python train.py --n_layer=9 --d_model=128 --n_head=4 --n_kv_head=4 --head_dim=32 --d_mlp=512 --vocab_size=2048 --activation="tanh_gelu" --norm="layernorm" --norm_place="pre" --norm_eps=1e-05 --positions="rope" --rope_base=3570.0 --rope_fraction=1.0 --qk_norm=false --attn_scale=0.177 --bias="none" --tie_embeddings=false --parallel_block=true --init="uniform" --init_std_qkv=0.0472 --init_std_o=0.0 --init_std_up=0.0472 --init_std_down=0.0 --optimizer="muon_variant" --lr=0.0082 --lr_mult_o=0.691 --lr_mult_up=0.888 --beta1=0.9 --lr_head=0.00486 --grad_clip=0.5 --warmup_steps=200 --schedule="wsd" --decay_fraction=1.0 --decay_shape="linear" --final_lr_fraction=0.0 --batch_tokens=[16384, 32768, 49152] --seq_len=128 --doc_mask=false --train_tokens=149700000 --steps=5031 --dataset="wikipedia_en"
Each number is 128 + 24 x the weight over its row's rms, rounded and kept within 0 to 255. Layers, rows and columns count from 0. Numbers have three digits each. The size before them is the row's rms in percent of the matrix's.

# o: layer 2 attention output (transposed), 128x128, rms 0.0449, rows 20-40, columns 0-127
# v: layer 2 attention value, 128x128, rms 0.0855, rows 21-40, columns 0-127
# q: layer 2 attention query, 128x128, rms 0.0922, rows 32-63, columns 0-127
# k: layer 2 attention key, 128x128, rms 0.0933, rows 32-63, columns 0-127
o20 095:153150121169066128123124136093172095149143158110088120108115150119124158143128121135093130147084149104133138136179147106148124141126143092123131151109088093114125137129107122155133117126134110141154113178121169097147142119129177126127129140098146111148110152114123185177138146132131086144129128073187120138086115112112157153127093132151126110144105112090167108128107103138118138109089
v21 089:143096134157105138115100037146156153122111116102179140129081103142128159140164123135131137130159120080134143158142127139183079160148118160181126112073113107112105117131130134152115107095131150140116124105116148115125125107132134167150110124122128073170136125110162136116165098114119089142141123121166151117132148150132154124134106096160138116119147111144170157108139131136141105148123
o21 080:135147148139180137092146110108142106155172078162171149097163138116132139086119118148137118153115079164086157144132146097140152105177099118126120107103117132150116130122076124115122104118140081123111156124125115130125173134159134133117127138087095127090094127153142139120133120140156122116134148122095130106111181161148144152178124145135138075088127143165105126087128135121137131135096
v22 079:101141113188147112135118119149131092111178117125158113098125101172135114108123155106104104148108150152111125120102153112171114116111156124155091156142101132133123126126141145166151135144110127137148161156131154097097142147109155135105156123151149140162145142083104101145122120082108136133155129073151177138098112141142091078143154146082125122124156110148144110139138120083100091077117
o22 090:178089155154135093121156169158152151114087124105147115114141081131175157136104082098146132088139126145104134113124136144147082105109150153109130119126109169110101097124156158103143129092105143096134115148149124159114163143165120138122108144132129118150092100124159147111162088153116125174182113148089174151146119138116155120121117127127152100119132105128103121073110117111128142122132
v23 080:161155103128145098111099161165139084169119167132124090110111136144114138097142115122122113124128127111110133163124096149118105144142096100136143106103118159142140074183102117127123058121128076089166128125120119151139090149119102111103124171083128146100167120141144110154141117144134156108149121114125116161133171161141136159146116114102117124139132170167140111128155119089124080114116
o23 082:120120126108078145125134125158097108190109151127150130121169158133127122149111134170174124080149141118138117122128134093144133130168124125115100121130174157140101149141110132102142078108154139158068135173094124119125153089139138140143098103096132097137146143145132148126116151120123109117108143138134142143124095124154122095100127133098121115123175052082083155149120147123170150140131
v24 085:146108163086162158137158119125151166133130114114128105101148074153134122124139129106115107134160116137146128111124110125124147103087156135133144123137144169098116093098150093134113139121139151123169094147138118093175130158109125107106163093105134078128164122135132142064121126109097128082155118089118172110105103126129123148121127138105123136173171084087156152132116159112165121168123
o24 081:167160141153146159110122114157107109110119158130144134172134114133128135117141142142125125092127096122137156131097099159128138136086114135151118101117137123135114133141120161074096129133163136142108097106130158151113139154074116097108070102150143116137126096127145153193131142123137167127143098129109154127163131159120149113152152097125117109108133180149126086153135094049083129146107
v25 078:166124135135078110149164127129091173134115168119141175131121090180116107131159104134117142115123095104120128108126125109109106141111169117098131144126098151123123114117134096135125078100175185080104106094166138116113162122127121144126127112189131118146107135119124138151099064118145147161097110129155122117116117097129151155145166125141152139144167131133136105158176116129108125156135
o25 081:096157105115135170117144134136137090113143171140156129148132114138132105137170146159143118121120106114117195158134114082126135092104073141148159136118141138149109111122158114124093140131179115112116097113101159102152092149135098179108101139098091156107151122143125085117081126136121155154114114109116180114130176149131151101124142120120091152125143080112136160112161136147124102119125
v26 082:138098137136149177130120112188128122112099130110155149132170129160114142114152102163085121127145103041157123092156156139135109108131146110135112161094130151105112134117139162132101086163134115129136127102108129121130171102120114131137138107140122152119136096132128128119131105092116082160111133096164137129109084094171181112121125105102142102094117095141139112175134133122114154139093
o26 077:110145109140137157129170102206090163142153132128116113102125078116161124137154118107115141121188119159118118147139125144152112132124162107139102109118123118154109113139124104171093131120128142134129135127106156175166102112135116137139102142127148149085100145119075121128139092138126120140073131110118153146125193148102142176147155118131082109158127096137130140104101094116111091107119
v27 082:107141143103141135089144100104085138161108132141123134137104165143110153092127109144107143156112145112138131105155133123134153080217118122067152096150121121150111115145122163112156139113074142107105184112132150088133138117104119152140093167081088137138109114134186125135131140137129148138136093122135151105093111129138147139128086116125127116128134126131152124143153148091150123129077
o27 079:097122128134079103134156158076098108140145112158104090158134106096121111110126146153110136090096115104157112116116093139127112129165114175125143140140150122165117123127149128110139120187147104163098140130139124153165171125138121093105161124117154125146136111106112138153116140122141117120122133104124099132142116147176141158126142187142104127116123055128151094151088142198103112134123
v28 082:095143134136139154097125134142135127097078101111130166095163138129132167179175103156110145113144091118114131125121121150129116085137120130136101152131099107134150144130158117115117114169147135142097125161128134093128159192073127144154120115137217138140085150122119106111159130114113142150081121155111102118128127158152129112127122131065160103136104128129094143115158138138149134135119
o28 074:116098143155108141135112128164128152160148089184111127136103135181174134097190146136090134092123110111158108126094116080109096090131123143180135109122137103146160102136114115127137126107123122152166113085136130144137103125107143151086130108110129133106129156164152131114142155150138104150093145093104167096121133102128146121119128137125151143111149153145136141146139054166094121125114
v29 093:138195110107110079157135104096130123147115137142119091125110193127136101135126146121134129125072138161114122156153171124146095136124113119150154100112125090133130168119134108115110127143132157089149165147170103159128105141151111073105107146122098102124136157160117133165169121133098148126129100156113086151128139103101153176174104131126138131117123139116131069158138145130141141112123
o29 088:121176107097104142104153149119123142123146128156122095094138132087119144064154115178224112108118155140096091067105136158151104132131130131145130151153151124100141141124135124133172094130110075156136138140142136112106088097142148143126148106116111097116173125098138160109121138120148131117108127120171140120151113134129097110135126130117105140134128114121133121138107154176140095167132
v30 082:117158098180154109117129140180134088101129121103096146130095151111099102114113125143161144155124162152151121095104128060110127098174133103138125143135111128113128141140127105107156156124103122107140060149121134124151105166109140113126136124112153108142140155130128095157170119137118129117176133106099124161125100170144143159129161124147120115133118094148105065107129155132157179128104
o30 079:135149121085126129185134131126111163105128099121125170133108076136111117149164114101102142157147131127177165109172138109138141116135134155103166100134107149095133134106137108074129123150104186135134150136141106133103115120143134143121119103154137130137117094095185135135143112101142107151131124138105145111106138121128178083100137135084073092130120112151126144156120121088164102163162
v31 088:140140124163143137125133129151086087108128151116107111088125178147144120094127095117119148105104104109169141114104159095142121108134155101146098141153184097122132146142174128131136125176172100141100067164121138142114111180131091136134099110117122097193112128138124121124150138104110133146139135103149098138145146093097119142092139147116118111091132135121164122096109111090114121167153
o31 090:155146081174122132191089137110119154138148142139135145093113115140121115085162160106120155141142175160169111094094167123127120111144090139137132112155123159121132126107117160130112146094125110106090141100149119137074129090146119089110156151169140138122127120130105104156093119139128142134094094141181132154129085153116117105131118127119110134106145111132151155081169143107139110169116
q32 055:130151136144125121135138102111098158119144150126113142173112132115147119168151155135123162133132167108116121140137117103122096103109093146080144139146069122125096099137126126161110102140147144150100117115118113121098115086096152154069126144143160121161141118135153162093143124133118090131139131101137143126111113164105150147104118104082169116148133128135101106171158185074085131087084
k32 052:154107147145125109112172157131115084111122134137128150145136141091161171128131098107154091097140125128110111113094115131126154131086150130122134094146140120141139116102117150106137115102110118122121158152121133143130184162159129166172172102095160140175070112088117117130131117149100152143137096118117139144123129106164113128141109159140112145157123130122124141101191091182102081088137
q33 048:127157116131139099087093115119147173164111170180141143137128104118140135147082185129138167122137158105129132135157155106150093138110130144108154128126100139110144094156098117150098145161139095122112152104145116119173114079119137147142109153107159154100147145128125112120160161123135076088137111116122092098101166119095124148127170142110158135113129107166158153147113145106139120156087
k33 060:134105156109144096140187153098120121123140155131156129139137134109124143093172150074109132106105114110117135106132121142166119140131126109109141121177113101127143088106110134119155130114124193113120175124135076103102179138108125111070107158108161144115118089157140133121168080156113114129106144130152150094120101152112081103121144148122151159155103148122141121124112160141105151118161
q34 044:117131155115160141170105143119143101094141069117137136111115101095132155091079090118108119128127110108143107126106123115146147149151140107181138112129161113157112163130118138087141158119088111086159117136120155114123114123166129124154144091105092125073140118124139101157153142146097158120146148164141093164125123111143120155134171152124061133112117109159115116114123071136138148142158
k34 048:145136123128159155132110118171146129165085124132107126126124123119125108163105108137125105144072125159093158137112135120115120127119145096156087130118159089120063143123150120161122122129126090145132135157098183136128096149143106107142147117105122115172143171127119167120118118131145153156122103120119152163127101095158113118118119082150096060122139162111112087158181134144093099129138
q35 048:131140141132130124128142130112139181104143150129123129167125121103155114146133135110119111168172132091116136116136138165094104108054103152102131187148118116160081073119131117158137111124140155165119105144107122128110135091082145146084121132172145155163143138144122154124142121140124100117130143099141141110132117159131153119125136144113160066142143157147065145160137146137074137135116
k35 047:167098141165147093105172155146103076106124075120132169111153147075152145134112133118138150139109121133101126139093116117180182134143126151120102121138129116139115140102125151086130136091086158126144142141139115142115159117159124156158118108103173120158098101085133128118116113118144161138140114111127148112132097093163094147133090130145136163146122128126152157103139124179142084092134
q36 048:155110141154119141144116154117179161091108124124140127143167123110143091119124124119107110142105104103138128130127140143099110118108131074163137170122144116151078107117113128133150149160162139161118109141089140110131132130101167129104151134140099146194158114151149197108141105149093106114092165125129144132146098142139100069102131132137118093166126145149098105130123082122088114159120
k36 047:142127138119096104152148134172091100145134112149107118139108101123151152127144100145130173114160115147098139146088105093166133150145129103138116096121113094122099151155133098113123100087088094138114125139141127128138132138149116166142135115120127101164085130074125106118140132101165148156146128100135152162101141109173160188113095129116094143120132120114110090134195157123111077105137
q37 065:118113140151116109114140130117086194160149131141088119202108114110137128158144163147138116148132122101122108121141144130113095139101119154075119150118070116175096088125125099154109104110106145156116095117156130097140098117113154168125133156144125137156142153114129142080148128148139099101130104120112158153117145126109163161087113149075148119147134102135121146155135153112094113100108
k37 056:123138103127130088131175175087137090097147140129162149128172168163134154094111154103111117140173138141168103131135115137183113113133108113124155118133119139131174105094104128141119102146143135108146135128149110113119154096122122114100137130136147131115131069161122107137146130096058104117117147132151120137102127183123101093150153152171131157119095150117145143118085122140118181112124
q38 033:123112160117155092120089067125101132107170111105117153141089110106139155130107117154150139162128114131126075109119162143157119100146151121113142155072089082130109135138154154152121144119073164108121090136124170105143084105135137122168125118112104152137121166119174088136128151147119148125127142146141169108123105148128118131143147106105141176117145121125111178147117156157130140132164
k38 050:170107121119183085115133183087141121134103117130102144106141144122151168137127108095146133144151125119129122138119085115158129153079164112134112116135102090150156141086120082134119084087122199121120140080145117106148130147109117129136108124082115169097122113134132115149119080105133136137145097154141106121144128155149107108105110144187121136146141174115121143147130115147105112114103
q39 054:132143108159111126092145131128124125147155184129127118142129144119115107179143175112132156110146185105096154123094152135126128107096122138116133124117106157115150124161099135119102124166168096134120145109118091156118136134079110128085153141188167178169144088142149114122106124105101094112115118101158142113107104187098137116127140121099161077136120124117111090145154136121133120131110
k39 042:078118133125123155109141127106140143142121165121137147111130128138142087155106159124119115101189123099159108120143115166166085132134126116106144151111103112160154103090162139169150143138172136121111099115149102101109127107123159103099135134108100164110149111172139119124190145162097101080147138139146143087116091142103125133092112145096135172140141155136165159103116106143141136159146
q40 051:106190091138148139138126138130108124163178171135111115134121130132093127156155156112145155106134169114126132140081129137155131133108108123130090108106107137140171136167125143102122114129141120130126157124141087145141124146098089118110140136160156166154117084133156110114114113079106105108146130117178146104085154171105128137146152113108131077104129108112146110139188149126111124072161
k40 043:106109129122175141130100146120165159132132145125121124146121169140113139158137140109123138123137130087131116099134132173087118167116114117113146136123119107157165144132152130131111110110197159163150137090139123121133092123140109093095142114117108171130158099184121115167166114105060080106143130174109117082141100156101110110081155120138119097142157151150140143126117125143153133147146
q41 038:141122107104126154167174121114148086154106093131109103154144144163120119095144121152107146127133130144146135133134133080133119122099124148081116096150132144096126147132116121132117101135111137155066173168152096151138155124144108196120096153174134099145143119123094148135103134103179107164149126153121110148129171111127153140163115165159149103100150140123103132108124147084159121092119
k41 058:102161136166057171142117108167127112146145141111129121150089058126112107098142085152122166103124107121120132141097134138125136115189125122146127152085150115113113119142142155105129162154133072136120102175125127143139140116131115135145124103149134074156121090124114133138139133128142119150121155111169160131123149124126123158137143125089081137132082087124145093112165110113118121138163
q42 059:138103124129111128088104168108124139120146136144117171117132144080107145118083140120133109167099108141119122169148125132115130180119126096218113117115146149148116135126130177103149115107067085114130094137128153107147128155155105109183137105090101100145137147137134097104162105121117134114134197135135119114143120108133138150096144097136129128131098129131181135144136094132123109129135
k42 073:140114125089137115142142126114111134104124079129118126081161172118127143142098149132129075148133146157119148095151123096143138109083133144161105099209108177136107139132108099131138106118103156117142162108124118126114121129163159130135122146121126135108118159100102135095094120144155182112128114126116123156166135109158123109132087137170179134105164167111100155119124135151146144131073
q43 063:098171113144141139138092144139114124133155152106131100110135113139112118136143116118146157094136145106110106122072110179167142119159119088166102118090133122141176129152130149105131163153174121119153140107127131112143105141097098079144144127127127155118111084145163145131084138101095134086142112122179130089132127120126101099111171112105091098155117125123092109121158104146120116133191
k43 102:091109145090138129151146151138163134118130132099111127103140219115103152177120159131120119122141149117088120097110133145121147166083116116136092105168111157149136135132136105127122083123140176162149139105124119124138099119161119109128151103114103149147151130117125142097141120087067152081131148129154116110172097138135130094059146103145149103122154140120118158133132127154130146128122
q44 056:139149115122159132184150078137136106128106114124131107145113119181142102126180119136131147120133121136160137103106166112137121114121114148040128154143094104099135128132128091155109159137187154144088163129128122145106107096105152164089118156168146159126131113096092150149108140138157113141120071144118147140096122152122125119148105148115139144121175132140098115118111146119140165149114
k44 125:107124153091113119157152138140169132122138124100102131106152200113111154174117161142119131112138158100066126094110136130128155159094122131158086111157104179140122132151120105113121088145101153155147127127122124138151122110174134126155152098126109126156142119111134146079131130082077152079120165116148122119170121132142133099072147108118143107117143106116118160137137140148122163135107
q45 079:157070140122091116121174118121156117131108097157123158114117150108129121123122142140115124137095099159141159138179154076088114147105123167080140136163112158106090128095142123134118115118119138147090122148102142130114163132129158166113125143139129100125160171098093129134154111158159110174098151134102118154133110149131154136142090133148133159110132137133165132129070139123137134139059
k45 114:157142109172114135107118123137101111145130155145150122144116072139137098072159100116119147127129091140171106178148112129133100119180126149111178152084155088113137114111132150140135162136123089106121105149149140133123133156087121141108124130110149093112124105139143111171138134153161113178123130117110167136081131120118128169185118124112094147137089097138156106121132112114123102103167
q46 115:150088137124090114116169117128147110122130129169131134115108122083143132114130160132125153137147135108158118105159147089103117117105141151086154110157139145078092144107094114121122091149117104133132081152084136181112182145132156175107114130130134112155147139136115116101115111154139124164097153131117126158117120167120153121169091128153153160107133133111157126131093166085127136123063
k46 141:104106148091100161160160105146146107101155139105115146134094143102130145165119071158118100111102137099092148091102141143106158139152130129158078134158143162115150130147147115112121120133161117179141105154115106135150140087153125140183152110172090132149131142100107120061156113101110146094121157135158101132138135135159119122071157145124133118120111096121118155135133133142123136155119
q47 091:109166118137097111166135153134124125129137119105111146101111139120159162086117147131153158101121081142136079122172108123128115151098115145075179123153164132114148118113119104169111157128103133167141148146132157126125098098145142140140148102103105120131141118142118139153103173147182117192169135095132102104116118095106170116118118135143120162127116146149140112122080153146097141092163
k47 120:146128113137071115153131134144106133137144115162119086102172144113138110076135161133118135118129135134099136108161100102163112093119119156182142125137106172112091143120072120130149135163069101120143126164126162130128151124145178116140120137098172078139116108146117146092092140147168153155106123110129167160124149117136124111167086125129147158127115103092109140115132147140114154124110
q48 122:083152079153159139148131126114108138137175151106109147095113131127127144101116134114142138135155128113127077121127118136142115168086083126115134122131130135107176136162079123135115127155114129144136115134155119147118095136145124124137157107110103139158144097158108105079098145125182103169159169123141145071088103143091158135129129102112170137129132130131150117167147158133099130091188
k48 123:123101142180143123144116175115164133140140143164102144125128154142167121109137117117158152093122162133086138144080075107124153105068122095101135139085121123126126146129112125164138099114138114115141103124105143119172153141177142072147121150113111146168124143161142124140105132107101095112160125150087106097093160126096156143141097158145155149143147156092123139133125142095125148130103
q49 131:154090105117107145106155144120141140175124121136078151121130186113109144132129127110107122131086102171110157154160133081087112183074075167142102124126122185127129119109143138122104125118091143142084156116142144108120121132127111123147148121148145110119143159076121106149168108141135099171138148124118130117146113158126141166098112140114128140119113147151190119118120106163133123103111
k49 137:113153151113122136140133130147140139140130139060103149094153172142106126150127189131116130119173149116074107118129141128121151164100117126148105104166087158158091117145119101121123079165073147110125155116127118148149097146179126126143133083097135111131137109112149143132152122108098156089141166094125149114166117110127135106103118089103150131122156110128128155115165108126129173105105
q50 142:163114119128182126099142128139172124137107107121152108098140129134111135108151101144131091129102151180125127109127156124142095119113075133100107107143124155117126135124112128093134179125101168137108083156134138147154178079121099141106124100097132139094127181092091141137139117129133121156158151191071135105127165163150169126130134113104115132158142137109116123115166118140117148151146
k50 129:101180130098142094088168114127107128123121068124125127149138151123115084095116134156119160109151127122094132153165152139099135124169126070156096159150140123141158122088139099128107136146082097119100106139075168153116156116118085157143122148128135191137131108126108096159132111145137103146109134128137169144108170135125143136130095111128118150131159130095124110135130119128124153128179
q51 136:085140129125093095105109145163142190128133150132128129117133123161158100125121136118134086093143087117139120171146179138155093103137119110125095115108124132113133124145126159109179140122155122131109105140140109133122134158179116169110135181104123141116107086122111114108121107125181127115154115141124138145145116157147093075129106140097131081092152144148165162177158124133101121130096
k51 130:103117158119104159091115133097107148153128084153128107131157111165121154085120149112134102071130070151108120108088115092145130090118115129124107115142163091139151101119125114149121134179183137179093147120111107171096144110143145103141137130133109144143137156129137165142114144119165148106127118117116126098147137115185105181094101150148144095127123127128151142145106120134134176118131
q52 144:125171128120113119118160151146136109135113133120092143146116145109146097176162177135119125085121102138145141115154120142135091114125169183109120104104191153176114101121170118150132143079085113163126146150127112136146167119125131109113088146097115129152144106140112150162145112101106152115131138073149117144120144082121146135154113136159108125069116093116135160118104150137108128102120
k52 117:159151118111150082139117153143153144127079085182119124129166155107135185151096154107145146129133117115164124105103112145142136125172101159125130127078114141105144110111132121118124113131069133153132077126143122111114166149108118148069142134147092133136143106129151157097082134113104135144130105164134127145175086131129174122120140106176127122122150133106147165134135163102116128116146
q53 139:117144140131209110100117123100123105130132127140139170118136105117121102138063120148134157113107116128079108162126128124140161149136139125135122133187110099151162148158175153157120116089164144125130116136171087113151152101148139145117152151140112121141129129153109138103125104115167089128160124091137129149090138095105138087171110098144106072128140107116096134126093115102140123104126
k53 121:111117135130130147118165149146141089140112167168108114094145113127114149151134093139119131102131113135123138118112116150116132110115099067142080104103142094149109090157141170165180138098115138128129112118149090129128115094174100121126074102101150102114180159132177131135125112115163130109100126102142141134154119157109172140118139149116182146112137085089112104149122119162133151105122
q54 141:117137125137138122163150153111124145128129129139082170177079148110120113130167100142114116137156088127102144151135132116105149153104175122135133096104114140095127101092129121127153125158150116116130091150125135132083097138114170118146088155132125107106087180134087123163143095141092117093104140183142151080129101167149133136160140141153101118126131099133112144172095133115090138092117
k54 127:127154148091155149126137146106107126130127184122136108138178104120180126090090139147129134108072148145164177094162109145167149165149132135073103113108115128129083155156114112135130104173120106151135131141113130128140120159122122150152106088179105095124118129096102115148119101147109122122176120138141145097089087124134122106145116119129095115118141153122127141174100101122093118114140
q55 144:146138098104163119142110116164138128170173125183116125133110085121147145125124164122136153116131113119141086132114125132130134100140139140169082130120119139111109102145179148086104112136116159123087144165130135105115142112164142117180143124154141117093135127127144123073122083198105097154156117102110155103142165129106123124136118083145129150129103158177125086084119113144121128131131
k55 125:134115162153159147102163151141130077142135178139108099122114139134179159097160123163182145140101104123120115136156144104148092094115132118105094137158126112112099114127107130086147128114137174114145131121158155165116093102142140158110103119102112173108150121133133130098128176122076164097095086138158161128159130137101144124139132096122086116133098138154100122110098103125157138118129
q56 137:149130121133117133151085144150128146137133109133141100101132161134130135129125136113081124117149153144142148109126102119143178106119168113087104094153116099148093107117111104171144115133143134093109102163160142170115127136180107131123122136123138136092137116114146115120151142146094078128107102129137105116084148129161149101121142142154168151119109067164109148174151130081139065133181
k56 134:121136127130107170154164106078104124170122105173131164167162129130113117110150117101186110144116179118145133179138105137147123096120114186132156135150121104123116120154114085094128110117136101118121106127142117105112168145175114138131190132116144152101104145124116121132118108084116112133159156128185111115158120146105122115128098128142115133110092084131108109164116099105145130159136
q57 140:146135126113120141156156098115115093089150146126119098094119122153145120172109127105149115172136132126085077133126104168138131106135112168164144094094121178143147114142122150151128166123119128112115104173085082091126114145121120138119144119117145152107163125158103127167176175124116134150110117133148134070094151140157128116103096142131098116143135173119096103173123157122116152113120
k57 129:116108125133113154121113106131162117116132151107134143108128083127119164147140139111115174107129130120184102135105132131096134146167118129148129125168095166101141095131152109125137131105113129088143096134107153191097108138123142156158104110119081130146119169153087170135188148120117098142170082148127169153165099100130099106125104143152180107127116147085117132123113132115127143100138
q58 148:145136133152144154159119103142126123165129117147103100105116121162112089116119149115126128112113107137123143116097090147154125112153094105118177138157116136148147147128104183142154136119095153120206149120113141113124124098116093168102116107160114116123092157141157090098147070140080129133114126130163126113177137100149084178127121127110154099140161148120135115154090116122085125132143
k58 129:082147118139172108161151101163137149113098119122139140121113144140142127135159125146105129104150127152163057154150103133153172111109125119107155142156198137135107150128125079120124116140100115120151137121127072146151114112162132163124109136126107116145123136141137131115120084151177169142100097163111088101137122192133152128079133107107104136128135140151109110104096135128092102138130
q59 135:110108164101123091155111172116094114137095115135135131099141064115123142134164109141128120117112152127101069153165069141111126142145166101148133138114121116140085108112139113110178116157120172141117138128113127121166106134108124122129143127147157097136178176136097169134155112145115118116137107171092141125111130168104123153117132101128117103091131143124132169147177162131173119135137
k59 120:137122143114137065104150142111144116109159121118101125130102110153160155088175145183131106149161140126105120119142124122135087172107144169121137117156151134146124134121109151149176141116132096133148142123127167126127145157132096120116180097105102119107165119107156130132130131177106074138153091138132132155152140110099115101095153134150157119055153112097143096154125113129117096140111
q60 141:110138118160160086122118130137119143119126125106104108151107106133122135122157078141129068182164117137128172100125133129192112087130098104151157098147106122128146092121142094138131132087077081122097152144122183149163145115146152111126124146156143084120162145165116164097153127111118132102131173139133136089160101130130159133155119109143141109125125133106096133133153091133108118118145
k60 126:142146129124142122173149063133110128124175160139158155139117153131148162139112132141133126115135127146146110114154115130125180108122109109136102118097114126159096128111131089099110122115102099185138111102184166125156163141106132113130155173126113089126144093130097090152142122100107108112087093127132133089135138107164109138128115151128155095116183157134146123079138084143150157151132
q61 136:104100075162126127128119123115101103148106123096144121114187097128119149109172167204155152122158143126133145135122134110139128131127152116150161093119130118156111103147103130118111121139176137117129085135175071113102144101113118111145135130152091127118129117139086081135147126153107154123130121090094111124138166102153150084140164112148128107172140099131165140131145134147087143121149
k61 129:148132153138152108152109118118113119100116078115131084106118169128148135116146096133147139083107151148142170111144134196120114128121136131104128136134162091086133083134141160100110144142149129094112104127145149076122088114150176188138144117128137165141138102136138100175144099107124146119160147107144130111184120125098159156103112136123166116124090135125163125112146125107135153093099
q62 142:149138104131136154112106137115173121170146114122157151161132144145142129135146106129129166085133102181113098087161140135090116149115112124152184131129139110173082095143133117114122161115097143116112096134137131144140123103105116097122140106175192116099096122116122113084097147153134138100173150174152155137156130143115131108100118152122101094113166095115139088123157152112123143121102
k62 133:129144106113161096189139114135156137113122104140167128092160159184135115138124107142145128155106099084114163139077142152115090146118173140125131118152125129169124158135120138139111084131097087139099120124155144163128152131070143157181099106104160103120112132130141090158117123168147108099116077112137166133123103134112123130096133111146136128153107164113118164145141118128148149105126
q63 142:168154073125124118165133164103136176107112120117105145075141134110153129157111079107142142083136162064146080134141168092134101122173134135145160140149124109126138104133081189117105153165154100164137144109138160151132131093182102104112107152152096114114130146145111085116140134121119119120152120116139143104123121135154139131143124125096121137129136131129105134116138129147141108098162
k63 124:149105141133181136137127133066161143115138176113127111129121119148106135152150164134149121107130123143135158112108120088156110118137085103140102167122142111135105126104199139114108097160132087116126135088106126105161132173145089118093109112105117098148137133141090069109106120149135151148146142136159102108130162146152149095111118137136143151100113119157089130172124118133149148073138
v32 134:124187140173111111123102150117116133119139090120174136097135119162127137188120111121158095107115125093101149130129101119118163147147132121135151135155161115092119119121095128124077146081164150136123109183124139156143100139090147103089102122123119127130108151120129118148164098122109182102123095108125166108131157128144085096167138153145130120095152156134114142178107136149100120124146
o32 137:125124168147136166120157139119153130129129095119111123098124182069155125131125162084142153067145128130120133129140099144133132151116107146159129126134118091129125173113132119106153099094183138153118148134131173123120080123114149164148150106116125164113116151161119130121097160142147109127089129096127123169100149132112137124112152119159160099123047128100079104118133098131107139137138
v33 141:137148107114168144118110092104055152118136118146120144117141139153086140103106110124112127179097125076148139129137122108093132105095121134111153137160194129144148151141107146145099127110165185128123120147098178136152170144131131133117085080137106118123165150146095128150117147118131160125140130128114147158109117131136151101098151146121134112104146125139174086087125106112127122131079
o33 139:112144098139159135131145150118127119123163127148114118129112126123105145116153145167129101126175097083112081136167131128171105157101110175115114118135103130140133095122141137130106158115138126157135186166131170106130139097100100133164085156096106151134118119127130161113149116092146133128144179100158122074123125144135147099127133094129151144109167151138095086138109061113125141089136
v34 131:131121092145159142103160140085145103164131128102092088104106172119112114136168100107127125160104096164132122119138118109147186137120187174149128108118133093127150108147123121168094165155084147138145124086144130113084142117140131140141095152152148142143120133130081138163115150123156096100125105160141137112118120144152099115138121138138108149076138148128110107125134153090147133110075
o34 131:149140105100099086129124136158169117124128142131154133152110117128095161099137135178129098168153153101099115108136128133110142127084119117142128152124151161173103115122091139114128108099128090124127089182143155142157140164129105107160138090155095132108143138115146104116166137134093137094076127127129144176074119150099153136164124105161111082122137169155096107131136145124108156114143
v35 134:070141130085124129118134146103162092121152136135120154154187159167104204112123182107151116134157141124114149144119125169086122140123143139143119105121147115067146136134136170117137151107094092112158141116081132122132121128105185140126122121103163108108152109140131109121159103144145145148125128137122106084112114128130106155156119138070119148083106132140128097120100114118115115142144
o35 140:144215134115112132136124111129112124162123095111116123097100128116149120126111110132139110135123121109141142102098142145169103128131147162111125164116143128165159078141116116101140118083115160150118150143121118118129075123107115161119167148119095160107145109143084125124129156084116165141104131093149139167177126124098127155129134141164141145165151069137125165145126108115082116153084
v36 131:159117120155080113101121131160139138139104083156110142141121137050136139094136089127152138148142133120142133131138114123123137139120121134148148112152151084178131143196177142105135130157094127129118131108094109135148135124093123098112149094108119090135152115125132111129181157134100161120122108127159163069085126168147152115116135115080147121120145136149153154126126163089136108100130
o36 136:125149114123151129145095119127154090114123129134140105128167113118121088142165131110141095170109139149120123139159120165147134136147142117105149121105147125134138149076149104119093111135136146100072094144130184134132176203108101162121138132096084134117114135133142144122081142098104113157119162127109143090107139154125052130154115106137106124107125125143111132139114142159108155162172
v37 132:110169131188101102137132120091105135105113132113109157177140096114162098140136127137083145123142148114121151139115130093187123148130089112143114086111142123118123085141150161127123094123114133121127096163126146155126164135100159133157145112113165138106183162107153124137103122101136131126084140190118145093115119141134119147086103131134155140132099149122102137095168134169134080129131
o37 144:111083106130101175150100119151143160127134136121082109116166168102109151092119138149112144134097126112129112131127100133086107129153081150117101127126130145153143099166139133127134175153135134097128138085120173128086174156155103110171112161123143126131107134101086131144100139092108146130136142091102175120165097149165147150077111132133113142162119136145140128110112119177114143137105
v38 134:156109123149130145126140167123133170144084124131135157189151151125116105154152115138092170095109120136140126107131090112110117121139149136096154097153114132145160132119125164098186150098114156122086131114134139125123123133074124150168096180107132117143161113080136133109124086132087161146127118160141136133102133115157139097116131109094129130067142110135129125124105086156162159108101
o38 138:104121151146168136153142115145125117094145104076169115105133165153131139128146103079107089138149183104157130158108157144178099162110104049115118128157111160162140118135112085152137156137128144114111144107121168156113095134163115116115133121105116125113106110104117096138134173134128102140126147119139140131124090161153142124111130163147104106120159137114116105130113087113163096110162
v39 134:141135158130152119103137100145113133142181140092134127125123114105121125160121101126126133136121134112154142168122178148130121130145110121115176102148148142130125116087113140163129102148089119175159162120102136115117125111136151095120124115158124111077098119089119150134098122118105152111104083170154077112100135124106195147146075140152170077119075114123136127151129132157124145173132
o39 142:141123150134158134091119150147119096159100106138115094097130162155140155137118120129153131144155104150126106094107157118074184148137092126101147122132140148107122150120159146137117189074111123084131122141136071148114164103156125106138128143100108118105124118153129100150109147090160187127175093125136105133124089154109111122153129095146124159110113112160117123131122105134109159123177
v40 132:120095173128111093140125125110152145142118102155159122168148122095145121152115125108162136119080100104091137120161145108114143118135138159133140091123178160111140106178133109099123112099127142121160144111111140144119088165165091126126105157147136159134180089104143128152135150149134112149142107090158097136105141142160080166124068121123178143131092125132111157092133103110128116147135
o40 135:112173128109107113104119118104177155133127127120130138148098178150123134133134139091174135116148112140129115134138156143125107120168158121142132169130116135146146121107161143101109154111095137071147093089130151117103112134119114130072132120128131109136091163103106100135120118117114133186149167094149146132113132146066180097155146166095109127096112154159131129108081137127091145154153